{
  "num_key_value_heads": 2,
  "qk_norm": false,
  "lr_head": 0.00524,
  "final_lr_fraction": 0.0
}
Each number is 500 + 50 x the weight over its row's rms, rounded and kept within 0 to 999. Layers, rows and columns count from 0. Numbers have three digits each. The size before them is the row's rms in percent of the matrix's.

# down: layer 2 MLP down (transposed), 5120x640, rms 0.0352, rows 3708-3760, columns 384-511
# up: layer 2 MLP up, 5120x640, rms 0.11, rows 3709-3760, columns 384-511
down3708 102:581467484537462548641569400469513520455437532606519482570578485536474529515477505447499560502557465495423540485501555422543515503508521517470459497499572530595484532534515512456501465484496451485558410534522508488475485465595553491547505541452549419497571363516466386582495501447495531526504518453563513495534493530514604459523552548456514506507503560545497587427498470504533483534590
up3709 107:523552478561519446452535524472553554537486487446553509411503453593584492486478485542484483504368538459535432507373506452472523503478485583479520485554493382477431485546556463468486561610502651415408516493509429560494520548461480550453524572554556519454593528516509592456500463477456472467425497403473485494435514489449521487477554529483554486438497547490489506560482443477427603431479
down3709 115:554480513484397497495457521495561512430492523456416467492470565412524629485464553558470473488520482477527410581502524410574472453450468513484543489455541472505436484587473517518537458492546517503451548514485476447572568526511502435515468527490468492421517483484519510571583476534522429479473509604530520479479510492393513472457428432346489429513547477518485565555467481517469545436504
up3710 100:606500522470532493508511443471481478545485487467466555390500379423533425399439482533504453443428478525582509419537482529436487480633444489489528463509461489557546502468519486466410453465449533441598420491453534522404538524491490500412476572490489460593433383503505534421529442597517511483544485499579397493496417470517568540537495528550499534525518520544497486516541486564571506531459
down3710 114:524508570634552482521536424390618448583516522439469517542461532498501510501449531438450500488529476504444572463484495561475542415523502484437565495478585538536571481459450488515459413412450502522542479462526516589441538452493489520410414457534504414471439405514540513460477511511500476486472504541513472494590443431498499466535470516536523491488537421489604558549552507504521437522503
up3711 094:544519508506622543471439431643416500607482590601522491418429501597439517565463437508537473509479544597574459436555479505494602428455485440484452607524473527481464528467602478507485453564597535552537564509451540515512500452536443483515562494508502451533496490482491511460526455408487481506544516477523455477509608466551466483539531474537449615435526482520520476586473576517474598529537
down3711 102:479508523456457543486574470560593434563525483422515538486498415606499555584516524484490434556480527539542562521525556579512527470451473514405472494569506481459444483510541536599475424515502480431532553474513465463425539482443494457485577424547503512508485437460429546483589469491505448455473561412609523471409446490394486540518423368495546469508576439464514480616485576481510513546439
up3712 113:459528428476466530492487549506391538539507511555474504474543530414479470623556513554547482595488510527511458494433530519501413562487445455470501477483476449520442480468486512523535522519505346495439618608427449554491526520506454458420482487396492455544520449588436468490513553453568505490519571492443499509455601534471446434455510532476608443441497533550548461463513523455589538461583
down3712 113:566508483566445495533514528525518430498490511519459498507505501621531448573480527361541549467466610470505396604520513560594518595460550554502547620528501412473528493504510559475563514461454482604512502492592508450444508413535439512505519485548468532520554520504508468475587536489557521573517451555492473574465574505456543619525421467504570472478430517499502492516476447431485473443488
up3713 126:621513481532546439531494489506558538584464467522434485441523494498409524524542520509629550431464415430443479432545518583530539407444473490537482518425542453523578494503498455527420533560515495531514448519512587470559483519471540548481490465528495527417612559437534495490519467493521488555482537540477506504610541565486461428498529542538466569446511502447491538476485456394439467567524
down3713 122:366482645402471550428488503571477521518491478454493485568512584506576487465426357543548512426489527450487413437492533468495492516520548541428533494630570450542422501524541443509494532544487456516506430412428493493460492428580486501472464500458536485548509544465446552483492534502475474550522499516397585515483512454494508510549481594652505519505462432543520457404440527503488569498487
up3714 086:494432500565666561565533477415483499477588588455438524472569501516537417538463528519429558469426535430408563465458505539464434569505542560497571501469564578475540463498546466550555479507523520521467469608505460480499450509512460446390517521466546494431459556553417579499561506407551481506495536533485509420493487411547481427503489508549435505554500458546520459493507524529427546444529
down3714 087:456506521411452563446473537470488428585493469509535485533405495560529398591544492435502517550538438504547455569517516540518484538553452589573470612420502527509543449533405513429435519540463513404516463438460420426514484523505363480503559567553444529514504505518479562481476530473595529512608486509556432547527530508388515477544506491390634524509496565572558519576517485343453484489432
up3715 106:602547524496671547453469502420467531513568503492494545534361432436516481464505426516490479529416472538436529571538510549496514490510409486431501552470469486470411501590542400443592560463537461525470460487536468461407553552488535385496498525601662469592552447538406420541532566490495595539425576449519460517545518485479472413486539493468477543514399507498405502407513537531511490466549
down3715 100:445496478604542469472602396476393492550518491458394441520542399502478558535466488579444553490535497502544552521437517496467566480489558531435453550466537472516597566476448500542506525486452474580492651450489507516462552492489492466504528589502405456536516498541534474459512503551631489528563525476509485447559456532505528449476544498479602492559497491492447458495511487483446507520515
up3716 099:466430525542552437586501485570532509507404511615556525560521517467459546488587562411435568418593483576471400566559453428552459557521419553533449424516486456453404529531502526460449504472444528536576578526466563532443583491556486462569518580457504557475507482526510522488466300489537508568391525509597482520454496521464508477470438511577484557524444539487495533612501491440469553459480
down3716 100:439506508503500449421451474568481530512424591502614439505539498483458585482530457460477538569497472528496559535440539395494463489592458530524551522499552502554478506439486475475474545561489474444421622588406517508440493453465538464466558478539551502482492503474437564553562544583491417406420484547527487484612600435439551541461446566598515455470472546584471532459397455501485538597456
up3717 126:481475542533509498499454497559448549450497494575447448465490516431511541541436440478482504573570565421554444577480527514462484559514534430502493495549451562493461564537496544414565602501499569521453475544478556455523562509501520451437470451499500482511450456392446515542449492541518489489458429445457477486448469459451487489504468434440594474568520509445558523509461475519460472478511
down3717 139:530509465498576566488461528540507602578557490489555436486541613458414405516457433542581535412498503518522600483484469509471527535532399481452463524478503493489480517432506463612461413524547527381446524480457605440503449515492504543440505496379523484529647487502452480570505555498423534418544536453522456556548480557430524477423508475535484495540488554487589520483440499594508452461457
up3718 109:548473479593455403447506511503458542448387433422443501447514421532567424488484453435583482562514576460565422479496434496504581472486526500547458394552440603447473526519378429598567557563544508576502531589557488512477554592528505496520498584539504558469470430518540510519394507476501541405463447430536419477453503507441487442541497549588545491407576444582497501572417453500509499510495
down3718 121:605467523541466511468540442514466479463500437391336513483494465576517447461497515549504462467537497505569485595504442521481511526547536492451473482537535519491553496434494432526530517577528486509497557528604452529512530537388514469569527528648520588529490550544493493443526454456475468454539516446450397392517491457419497478440531497606464515440476540499505563488449478459501491460410
up3719 096:472515505602473474546493438475537474462537550429416503471481552528495566453535418538396600482487553429530420419420523386435489560328454440528507436476462586525464513447527532451408544524483550469505510519470484523483535456525572592397430528561480503507515436444554547558587494473492446464537506438479491553428572531571521547623552476510550522504526495531458535551532489463570507511531
down3719 094:505509386547500450471625479615476564555494596538618356546499462505490433434510456512468556423400559341527502445514440424432433437408534491463490470486500463508428569434560468524563513613460500456459484547518482417426541574492492417568448558553555563557431472487491543534502543598491449508486525474492457427489452562550473449452500501547570474414498471533538511437493561490587508433494
up3720 100:474608427475405457459552488536577467460458422527462571482513531513530566518366488478523463424494523546451460547480549501453448476461510441534559588565404519474549484484517524519528440502382463516480535477574416498619508454539526465487555466507456405495541571515559487568472494477492511454409508530524503510528491608471535447507513423576505481531531455368622466530485471586542430423616
down3720 102:461471519473405471401563495529493523465490406451500546526532491437565478365577433532509492515596437485520497575548536493382553471558497476472577509539505522511515500459445508591471556525467515530526413668511478458502503486465566448522568503550605464477523509590584485463510489533400446465507534420481545566522539530433419458455547558567495473518507521496541526471559564481560566522509
up3721 099:480529471481380449563536529513491464491517528608447576431449400482465525551550422568487419515483510496438490574517518507565429535481457496567472533559485484496555489570516430483518501439550546519471491535449495540533524488421492437479527559507487516422492542500616489496495421409526378484588394658553505518521485480561416455472423512527483458573543537508500490601491509474597479501542
down3721 097:524605576415566452429580460473478498454467531482516419527543498470446493636452458459474465587603504546444490415526480563519485475507546498444458503496545469453512521582601480510500440497489498504485509531416485427447448430519548399524498485535489581455528534598499520567494458530449493474429483444530423439520508467391498491458533467554515498432508463494402428489578516457514492476498
up3722 101:383472573552475429531523490480557471455464486467590455478531497559436605406453617510541570526436504452463502490527516447547591437397492502504441500560459538499548543459501587459524511535504494546512453518504499475549474564534552527434417535591520569489411543418493545555426514440450503508448541464525520416494580498525441430485449463409484481484561476456434522439470490500489483518488
down3722 104:364555424594481444522484550495433465509441464388512504529490505478532522458569545431530573512512479501554479520491519493408461530428478556453481467544547493469467493511530487498505420501488513397496491492459414481478564545457531490420493535416485578479558552549483545488534534610469481643501507567496489476535539524462517471546477496502609472502506486428494526481571547591509469504503
up3723 107:516485537477504426580519557563529491480463455439446520381498552526533507498512550506518483513492389542500550451486500541483415466449462492498527470438522520425556455515481434470511466497518461479582509579511486536486495491535497506542536558484519569463514555477500498543599447487537562392458488536442498560408501503498531405455492587422526606478425497470536522439569590524449384485604
down3723 096:560509501517563507464389481596552470441571446474517570515493465503498462516592419559455498465533498567418520564560537560534525440510571529497562478530465457564461555414412493459487462409353467577551479513496555528444517488602406491567481518519482497412489540443463407550477422607491497492548502519506550505462558475565511432512455521497515437522674483586475598562542599465524499427467
up3724 085:492488479441615531423460479461473494488461593491642456457518530409546441594455501519523550462581508532505513481576508556496418452421517523479532481596621594468574434446491484458491528489530505506556501531454480474531483411478520525437511437483410474471483440441527454485493512471506483479581444466485473505447547374548430499444552514521536488401480468480533536475400529553629490402469
down3724 083:611498457534440563524427570549397476537492503414506549477474463530532474472425392625437483438536565547466538514522505406578439483573450415442369532452510450561480434519562473521515501527500548474529569542495472481566467485536447603546504469446525513430493542516598446537478519434464528597546497533451517441492483548492461485417536470514481508518557388421531511512459633577450449556525
up3725 106:482544518473392433440464568406477503478579423485444568490497559538510523615543433498465494541485519533490397434435527457527570485504539534433568535530474366511512451501449446414435503487464608500506565484472549384567535548464555499482499454464588560507549502505514464410474571393469584525539523554492514527535475475379457477542534423625421539482420523523486542466559511556486541487509
down3725 112:448478485529513471398519421507454600529447462524541472501464566513488435380540524427570500444492495525470408542479526487494480487525409539549513471508467498561546506544456472464496460552521523453476443436541511443452514448512473481496473473457529523415603477501428554483432547513595455642528458385508444585582429407527502385472530489501497463547534500436424449393424574478469484433489
up3726 102:539520481515570501482506530468508494522424496474438432524455426525521485428540453462521458483462583564565484481586546481423483484429500497460395535612474477512517520500457415484450513501551518571467486543482563468589446515557432470573382413569559471549485449529488508495520524441527491366524530489493495487482551408441494433479545527517577523478447492445500512466422522522500576495543
down3726 120:519440412590529509446576512527467552454520542544483434481450550517419512490501445414469469491432541525530507504542549486457474585521500451399488577473529485440472515539460585563490536470510475520498495493540558509538628483463458475693506456479472458551487513551484516449523585559522478577495574453425513509530501434433430465459473552603601492560546451444465504540516520521473536557515
up3727 119:542556520491499558470503493518497551461423558526512483512573494453535457545533537582482368589521474494549420434443513489468451474458474564515493493444577517561468489500501487501577560532527370502499482456516561451513431469588552526503528551458456455558485503519452511482501455483542556546525465501504460540544456504411445523496389471494520506508412490406551529465464505506577413512539
down3727 126:367488437586492477547531439537539513581531471485498503489470532578496591405617488498510572484489531572489553568516459380574522455613491492566572529508510467496448587409491557464445495487489593399521448505521480495530515483429543486529479460448436552414536463514491482518496510480415501504470480441506460539460559502594519411499541547532508403552555536552466390479514546439475525480514
up3728 090:493631496524518530439516494462485457643445514539484467431437490581464495442488531568479572483532496531499507377460460495563525530555483631442406490495487592549503512533571494422568567504489514532563620485450483475501480478461456409524591464439495609435516553495597439482625474496483469529531476450523586526517425512515570490428519515507453445412487488464518504511394400507529496493502
down3728 092:575571476504402432495420532538429494638461504510514540521577508401583505525494410587502569524413418574498568536393531464556549475542429506420494510582556503540578464387528473473524474530623458449502443590500508474478514589603491507486516430454564463528506537475486464500537489553527486545497557604541438538411451471489535474489405531482510538467535434495447398439620510575443510485484
up3729 106:525572541564541501634395434592524441496484572562486492501471554486544450445515504464530455494528489459537506442499481534582512412528454497471472490430466454606549524487505484512513501531530519407462467475565531492405432512479546469450481489489424514476474594473390502623442510577588509510563609542453491533512514452554508438562449396472477483476442493529483464546406561484526491527479
down3729 100:490402392416451445451463476466537474509443520402511463521563469472564461546514486508529583634511547514499471558446521403510574494546508487555504535580532507527491463570576525384468558625588509560492474475438488521563526559464516503473545517494494449494524440469611400538457543459521582467526403599469486524457501544421515487510521612509495540427468542633512530511503520577499543448576
up3730 122:418471565550518549485540439471271466579573450617574567517436474512544453596470494469541422530383608498608448539490489491455544503439489459538465523559504506598396480449553533537533475494434475485512514449515595565529513455602493473503583372452378510532480581475556543480506528475479461393494503464554566600512571520488552446556517482510603481511412539508511463482447501527449456454519
down3730 126:527570565458447540418564474540498500454554505510545468449550491536544492583423378379537440526518539557508527496553411428514490442523601561528531410513512410517524471382517486529460455505438534522544548354541474429465517486479428407510547485514522550498429419506545511390487459490385594536509510556532439495483551482497487519460568481521531512527518422453546438489440511576508487443445
up3731 113:354519469457541416558498534555489464505456548479513431450529517507533506486449439520526516522475467563519498488491482492520534546472525518522465494421494486479537532517546461557511523482455449543516573597440479553475507567529501458500474520498467549480524474404508444561527536554494522468494553517491477441549599519384475558533504530445482597443514426475473583510477509534486475536504
down3731 125:494385428563497444410499438429527549439556510400517494516491464435417541574640362481461531523519534494475472527392400471488511476409482469479495470531506550530515435528502479519439410480557521513485436411473477461543529473465503489442475578484447516554500517446482538488548512559474469618565419470534481495550487475515487474363548486472580494555564468481520540533525523502459512482479
up3732 081:428451487521499463464507595446454483425486425474490515493470513532509517581502516526510425466494541483541491507444480454477540552510538570459472567398553513481601557450579568464496519494407526521469457479583559481506522561490437487458409501506527567410584588423537578493439476418504526531442540522444441579417444519439505536478470501577641410518570459489546438398450566510488419467536
down3732 088:548549572586469568490463446549532512539519518496628463531521461504513431541566444498438598538430464484477643466454602487545498576524510497507488550461446457537444542465483538472477538458504505564538475516457446527481496453524413580549634497514543542487548483567551544477478454557539476501439556525466478560536484408516445535428511453514506615550455593489448507413477551505615491449438
up3733 086:446539454481562490559451510350556551497566460569490515545535552517476501457499553488527528544496508435526402530527502450523491459547445506563495506555468536526499529457538458493539358475583476403460506473474401592522522491516448485533485493622504492535544420527485514454500391424456496529506508564532542487550473389486383418494480573543417508425491463504504509537408446489582437541533
down3733 086:541521505535611551461484467536585525486447530518521549493480473525498572584525487505475471525532446524551460564423478500546459466462494466495576521435466489602504462465457524382470485486428486539432556461478582508449447502481403550490440458452458502414504498435547472495468523468495441454501560510517601565504497476569525517495464542555581478460515423531443423496572526507466547446500
up3734 105:549572493399511579524531486525548505441471502459437508541547414436523587586425446489544550579467535496493502531508421487471426519573535464497455559551512483480525528463622468415530464452466502536389523425461398458496544526564444561485556465492430509505494537477449484469453527452442462523494517593546461525493397500515456545497454522551498487473540556489481536513420412451530427583507
down3734 103:460580512566477509445560462505518577475500538446567499506441576535451495509535586544538462440544521461547536512540469511426530490469478524556563599440567494545535485492484485528483512456445471432491443440608496451471502451481464470468452494468560457552490549461522461502526497520461481658430557548516461491447454559446474514540504407528496491496483557433523514546463493521515576557462
up3735 096:500533391514516555492433458512369528539567445563456449512563569503568579452409491511442529553436550446524537469574568449457575476510549472445488571518513540501544426558601423458450550407495523503517569441537555596473505527471525444459429445464438502551434522579539518486530486517598461440447613515544414458443434419496496428478408483500416555450494449525457524513482445486501516482491
down3735 097:488511511428450531521587398557480518540499530567523489517464488491486460510466504471605448542507575462494529462535597529563461429440537469439506399462434502413454525487542560484515503547502498550448531524517446451549522447591540523520588527478531562478472508415480464358444500570525464435492417524442438453458467509478565545461579553554503474476429553472472456541646397515463528571574
up3736 086:536571508645544479449502462674514516498489527563563448523524510483413523453438505466431600523521589481504500523534502506515506590536554448517469490479529458486472569498530470494599481578480550551492480419432562497551487541415438475469533535456490545467441486516453484476525422478483372476420454475574521428517537474548509574542418543506464572558418396528528420497483539509472507507526
down3736 095:491521461558546473514446513457403420623539517515548531472527597451487508472548395525465443511619522533543440509516551550618492555478478589484585470550464496529454468545530466450491468505648597479484537556511534499522501505584548470469532544494474474558564427638478444430426482607574531530508400561506529498458467516519559429560507517478545472556483487508516519382435478438481385520484
up3737 080:552557431407462499486473498512600539502479432449418518560544412509466496580409550438504548560481518476496497477562521547488462390509505512496559475584523592470458469479561500530528511539501481414462460432544481455519378583621525440552483545488475542549502518598457464577541509426450543517475538585486458484514484549470534545569599496482501524474482498500547546431493452561492488527519
down3737 082:494464563492465553558572440463506484541506568568515433530509546641532432590508549472602486442535423511593460572484442504512455465457640466472571479417501430381528549467509480483505458440410512444566504445460514594518552506407499447495521492544534487485433421467497436480574477552544455510559483478519418549532510464436444590634462617528532563508546557530464483420592540491489507519595
up3738 112:440491480482524522478517605436477421568471503502558477539470522541398538507522512496594476503497502560497535466363522538487481484542424520489429543476472511512478607538612588580496598483535522436527508527557588476455553503565520458397428460474404569532534478497543486453478503437527544547589538438440499471528599565444417526509460524564483395482564552474499461416481544497512486446541
down3738 108:526560499451574478588472474457522520357533560468514450466471528488493429541466544427521555493560535506488485408421518554495454470488499609566513508583514481491468465580613481515478487553450460489497541470514506521558532446501395484544465492528512539544421447497584443371514408456488529519638480536499512485554474598561523458484561536529575519474476409554453521562490528518495484451476
up3739 088:505429477416547482460511466412437470432509485533532570433513449502504437491459450493567464577496532540557499516465458416530521474518460478450495512484471438490414496429580474524520520534586496511493472562482316552440452478450512478449500429550394479490476456461558573445539483519512558489524500449592483549608525471461543467547530505537555466380476574559476528460506553475526565435556
down3739 092:536466522500519597489416510476520470435579538467484432529556518537455486490471467495497440558438551529473522525505465474568548471497481406531568641569468518453404530460545538535507542491525462319468559581542486434458673452551485432553540513538481620535486505596549453494511573510462519541495522433469460524469453443460546506498532514516465389445526458451600551501464591492453416531483
up3740 114:581437566512564388584514577487479515537519441473468514503554572449489553409547458456450426547522544542489524546404455502555507576502489464488508533565481507549465561460413483475432496435480540519444535531573485462539523505512419571512534483486487507551502536535480418467486545490509505430513455489478519449471531519626497434484419469418396524548363460465458483553477444412476451565580
down3740 127:461486501568570566471624466541470412498459600450577472450561494542522507560538458555496513525463402555427520473504426577544457482500485529502379518429418494359487573531381623526449535468458464452496440510436476561462481416484555520486458538538540405515578513525612484468524461444492487544498460519526553504433486492451521453430563430564471416512531578497475457443516482483589510475473
up3741 095:541504510492481575474482508497442528575412508528456477460457450437632447539444416482476406544471466441492473404537543540524458538523465431597572581537451438441547488485463650525447412535585485543491495497550450528548554539488472532463486497527466527511466448476464522558532498449541400514416462434432496518428560544456455441513542489547483484490505474417512507500544548405513454564516
down3741 090:460541428464475542598486503381538542426431539387577507534420424492476449464453543483479485516529512513479503492557450417541476506553483468493504511394478457515526485482431469427527461484558450520535530494571592516521428531555507422461486480476477576567520474479471521457553553396467480498577486492540534543405519487515443455563458515462583487423529534459502476485495545545403474444425
up3742 085:509523552527396475499488540538477569444527384579486517492565524433427464489539471590485504444476554502522567493595366475514480448483620543498455492490578568466518541402466488500545507468493450513532482483465603508471431466487559458590515640529606487497485478516471551576467489562412518503447545542499446472574435523499542573497541475459533594490569476609463582466483422534559533446589
down3742 083:454472531490511502511503533511509489464459462465509493475469496564593398412495485556522439491529538565570518340547602496463446540488494507495499459605600476501531560450510539543485624471561531398416518624427495591533561543567592517493470490480472506478396445505561562478477536539443527405454485518452525497433589487439526436544531498481429535530448502594541473512513581473575487508487
up3743 111:596521528468527451549548490558457525530531490520505488491410578461593534528451463506533471480499450518513514539477473488557548511478469460486575595366408604476617428520564471550457427448572541609394502533585464566481468488457391518505493529490563545465626469579487516497482511489479391520520565530542425516557462472536529489550559503584578501371482481431465399404493495487504454486503
down3743 113:399469465566499598472498450450420497524468639477439500445470427491489419527567470524526571400526437439570503526539546515421496526563444473483559467448461507532451448516475617523496496461500507442501534491531548497527531448440496460474578402501485484516534600512539486468547357486445389546544495531530512482434401470489507568456642386511460508529493497439441509520591516543506438446566
up3744 103:482366495557361484426614456503558432457460431486573561507501533483510438479482609453519465516424468549554489578503432555498531567557469503502525545483487372561446417533515514438562499510495484461480438467491491551525501531500507438514453527469522436504528370508519488496446491574483577542413485446563550503466546505524565467430539579503444508468518519516514486522419514571426426496522
down3744 091:540488483478573451624385541437477565563468481464509481451394517601461556474560446550507483412614464523446422550473511526545542459521571494481436415493545520532473543524557555579491518436504460437471472480418507500490453474477531556453500450487509522502464532481598461532585570430511449460533524542495463559456449552487471482511555451396535454563494454477541475566549468472536569573447
up3745 087:507434543476559403571506432457421464448526525482488455468481476517531593470556535464453489419514492522485508482535522566506499447492401535577541429414537478482440512423554477505409387616505622573478452535534486497440498416520504459472466498476534474523456438493507522437523442447569630590441559516500482570601496515443464498435561522463424540473417518435576561569457463463474474540494
down3745 085:514470523454521491447454577545482543551502576523534533456598470614502566519508471536488474502497552497525509562515410479495439543456558564475573467550491501496546494546489562522529487495499543489498585629570524486526567549565492488529576473559497458525499465484546438516568546499510437450522579512567543546596455546469469484482468553545517487547473476554414476383462493547568522461432
up3746 091:521514460439537564557498517475585527547584482548449566509512559540484461502565448577582488508490435527542434522508512592530425504519541483522540505469465576565471518493510540483517506495466551577540507578449508530559501503573469509463598517512446469510463473431494568602523566465543441543535444474408422582531458523477525459502467546501513408620490459423439444496451450425436642530494
down3746 092:566519503470492469375524431448527515481527490413516539520445507455528502428394544471586545445473452509426505470513494517504548437495497561432508510453537429417421499481521468524507454480565483546451529514532531524424555480368548528482505519458559597536431479574480528459594381546451448481535521555544474535517461575445526515517522410457373567512483482510520592521477526498634484442465
up3747 102:543382500526558543503477572547489479432540480500415544473415424511600563545548473527413505559488499519607515471527562458502472513535555566524457419541540433493466455488513525617465454416501445458542447496479488573417445480450506457499433474453511513366510492440380468570437562479525412529401455543498431462433454493521421498551505489509519474442485575379400487455518494493560497498552
down3747 103:525514447533509507449476528480414547469608508467556557440527531461605562520597567520509582456420561530455471514422485594536496452448475491480604424479550441446547488496467549462593419485558588539503522527512500458623545489578544470517521511574532498406446478453483496558421524489498483441504417483518505504502487527572536478431501539426504541550507454606577460483526404462375475437464
up3748 102:548500535552523451522555528468549558471499640540507518584501512431557445530595483521539512385489441412546482481534466532508562462503521563520521529522591492535477506544486422577422448457526461481543535450533424586527537462501496549468584495559582526509476516501553553513449491489542444525487524506499560519554618461538501529460501583566476513474494458504464454420561512467502489586514
down3748 109:578462492538462492579476504545489439516491515513453396543623507476584482609565494466464452543488553501521546483432445467501440511558470416484440436523482570546461449424490466412494516502461470470501477424450504487465478541512523600419509443475457443508467394510514501508460481549550443536547480515560467447498511429555585449547566485531480479517592504619547467470451484417515558426540
up3749 096:502527470528456505444537613509379512508456447508423595537447548518421492544547458507468475580531551533507511468475479453540465505509550391495537571520477489543526577524531502474556484457533562556588579537432491487517572488461417450470547474483531495472439426507507414515538495390497538508487562566469490569464463466612580546494466506574538504467493554392477528438469486438483537548502
down3749 093:489438443554480490523518489449613544482540485431533570516480480506487477552510470493536460437499494467414516557472484559446595548447308529566535518503527513507485466485526505498375518531510535580526503519523502468549431475497525553446410560466490558505476608417467458487472542522403562538515430511444491461516599462570544399450457468430471545514514443470522509533470523598528508497440
up3750 110:518516469586422446526466497459516453440466447557562449453481557513510504541465536450454508543494538513522547502565422479509509382429392590528444518608425417516530454533530539550513433591457417567492510449498403483493498531527382425472479494500581393523404430462641594536501623583582524540520537431556554551563486507437503417449559608470437452518554519508408451433540521491433574482460
down3750 102:463505444477460515432526516443532536523400467483501516438466482514510522469535446432534516566454592510486508558507485448553493545459502481464405478406543513556477515526466497470492491416475421513507486508519547534516462501543497448512421570491440449523656466527563513488637534426527456481562472453503541446505517484534588464512424561452537578471493466493559494497474460417513521442481
up3751 125:472490540470515498525545487585552528487515438571525459524443433454447542485531515517497482552482605514476576495513466420445456520487478547509514472500419641436483389556509570507443520487528441522460519500445530528519457506547477423530437463389470466486429438484470518569460417511495431480469458483595492517481437426507529573493506535417460490566513503521503486527566481570553546481467
down3751 127:452523443597536548521505527403351500528495572509421602582480520418402455517551489547522497528563516521505484434490469439542441482439582514523411552570507470533510424508549427569404470522537545399534504480509513526353544480452483591532456514516461480532474420451455462502498514491553468542496550430554509473489492400414498529455490489539561446474373496533458504422504473462495578597513
up3752 090:557504467477448450519496391461509434487583557661498509517440467431437537608498573468494489507484496509502541498413427527550528555524580471448470558504440508468489457521527552438481556502532485587372466416521539473527362544558441459453516596483458606519497493658465514543464480474411470506436481442548480521468544467569513475549560569515607526542528389507464452412497461513514487500503
down3752 088:503451522504583422525543583543466558416504490505362551424522521481499475419457466478543474499437514508566470462503498424435470491501473493459529386458519628527478462482462519506450420441459562433477446566494482513477465448491511489426416527466389389498449523462518483483557433573505522478621512441473525456541520490478443507483517541589538435462455506516495592559426587498460544474476
up3753 108:483443504412564419534439563478470402513494521454429464470489542465508411407506473501465523481594475563557505518554500442540450447437519544499540492507464418461489436559461473498528469540564541472455499451439493504440537539468550509508427557522493509534426539584424496500467520464525521543545604508507480449515478491462516454499534429501439410527510559571418503522505483532594440455428
down3753 104:407401480557424528574505553534474469465532619608531577413545507532409509542530450468502552573506586533489433439522549511587543536530534492521494545491473444505578473539549478503420580541456464451546461581506443483502497521521464505499523461569411498458466512455473502568528531443491502586476423489514520526466512365511546463540505506384492561528552441407517485492450485533507462457594
up3754 094:592532528517427504530509542482503504456435504559499453518587481579546404589526517471543492423503538585622485501570481483557465536469423530460399490535515550576519435521584477549547522450489611519472471473608581588441415457547515455534562437564594421499496494468552367529531483479503453501545551439527543479437443464507474502476449494515444518492406495531509532503562464542473578462462
down3754 096:470481533618510497501469467528483488461518464542542466543580522544569537468528513490579344522466559588534501418592460534494475461382462507572610482506562522479517519524427459516516499493475476449453492491436473467500482438462589494428516532462492544515462475490544465506539514523530521448564379575447531582468528560497440485488511540489551548554509557457537457519516432355541513458470
up3755 101:534453502482514470550551583449401423468534550429470566547488458559528480514553499477460436440498473533488534459477392542467504517446512490448493516510524520464401535544562481468507437436460547539502521520450532455501452483519482460538515551518429474562502451469568523536606409456477501438495480515497508433600637423594532438503574553405494469488551534409419507559598509455512488476499
down3755 117:531501504513468548586497580444445505484547554479410490484512439506437529522496539472452463508461447467513583539551516573392415574513469538497481510495496568451508566509630564516445468401514530498504529533557476384496555415418485479466604460551449549570450498518609507526495463473438508458516436423446448517593478484495494501471631563397521524426567514507465499524559546515512519533521
up3756 121:467495581533508438503446519468547419483591550497522578493523399527522527492518526587485486565432546511483453474542491519488557514531583497517508537427549506495483504584534467417543538490534483478464560555453411445545505538542397479444586414503535503597529510441577520547494411400500455554421539512469437519556405489527528594489477469517476543463491533542554431540425462461500531573520
down3756 115:497574478543446525422515567431447515474483572465568465486523595505436552497503509476505489537482437475392500453524451607463528449453502517447521616489494456521540553402512519534481450589510469462464507463466514512481500514563550451454539555442475478553447439415482436430510507501435553502522565479468511370499463534428514516515588522550503534475576550486535523536557509489533466450495
up3757 091:482545494451496493545438461370412546435453416444411515504517447476453549564476519525511475448531507417530554554504518548570415536442502430531517494493462518504472542496449527423511491571406543542447497535591504550573538517487572544366481562572446424420522497497469533528484478450528484443475468558526512516508530540546455487550531416502492550512536471481495599596483498499440472369427
down3757 090:451407563486484509538615500582566552558568623477512564531509538513513480490421497528496520428510463417453587418463490536424519449517528464496514561520413439422507492456466436539434538510558452411528507502496537459475527507458483411547545461486538403584531461521583586514476467552500565518571459576456543485472416556466590502528465564459585506452407490493503458501462503489523497553459
up3758 102:489525486553530544462525426542531535443516570525550417578506561449510475513522546406480576392478532472550549479531587559554435514517525499495470522484513402573503526489469488495501555635535460471476479512551368487502509494563556508488510511553460510486492525556492475503577473500507425523386471458527513504476483502442395525546483547544544493563479382603483541605480622509530439542491
down3758 104:480383494557540561537568543534472494503442605499513509463544436554484507568519453446490431500477513582547479497476488526470510538566422471439549476572533467486522470479499530483491535457445530649515498560483500530540488517563638563506569531426576436465525422500527574539531567552503450529511491532556464546517547435493520403540433552533543536434498455429430472516508473515500533403520
up3759 102:567477489505508472584452468517439449513486530614518548481493491563506419544505534470422492509501436415537518411497495580499537535522418534530541509500464491434490560482458538499475505531468435480376503586498579516532585477542486483464578448509420496507477462501429515577531443515497450483438439542523532540521443498373428392446490460492449428501484449442503536502543603432623516498515
down3759 095:541517410523456580498442503427517479442539512464535516458598556513500535525595413496503572544475574490532503568444527461517524509454540480497407500492475410579485506450448542517483581474545603497546395412412454540460476480462473480440450464506510495383468459518510590385504492498508486430531405649396545411458458424525400477567525498467494503517587437518542544549535440496430437519480
up3760 108:493462462499537609504439441538564534507575500478517509451501528505578589597470501533501511524526535488491429468455407535583551511491410487489447452528509413550473544512465428532497523478477410461486512490448415464414512511381535497515516453433496563501533604443508541585504479479521512570518482461472452526511458564532468484583541481412525584544503606428477507421437511528505529580546
down3760 098:615448506475366517546541506409416446541459603551445606540471578551531445449518522504537492471558470498554536455420518487486456467504568537400586486507574521515493499565495465391507635515477430540467541543473471506477532506510441480592451423631499548494545529442552437484506524448542491514551480459499574458498502409416528425524460502571517483538382499504492466530516583584541492479463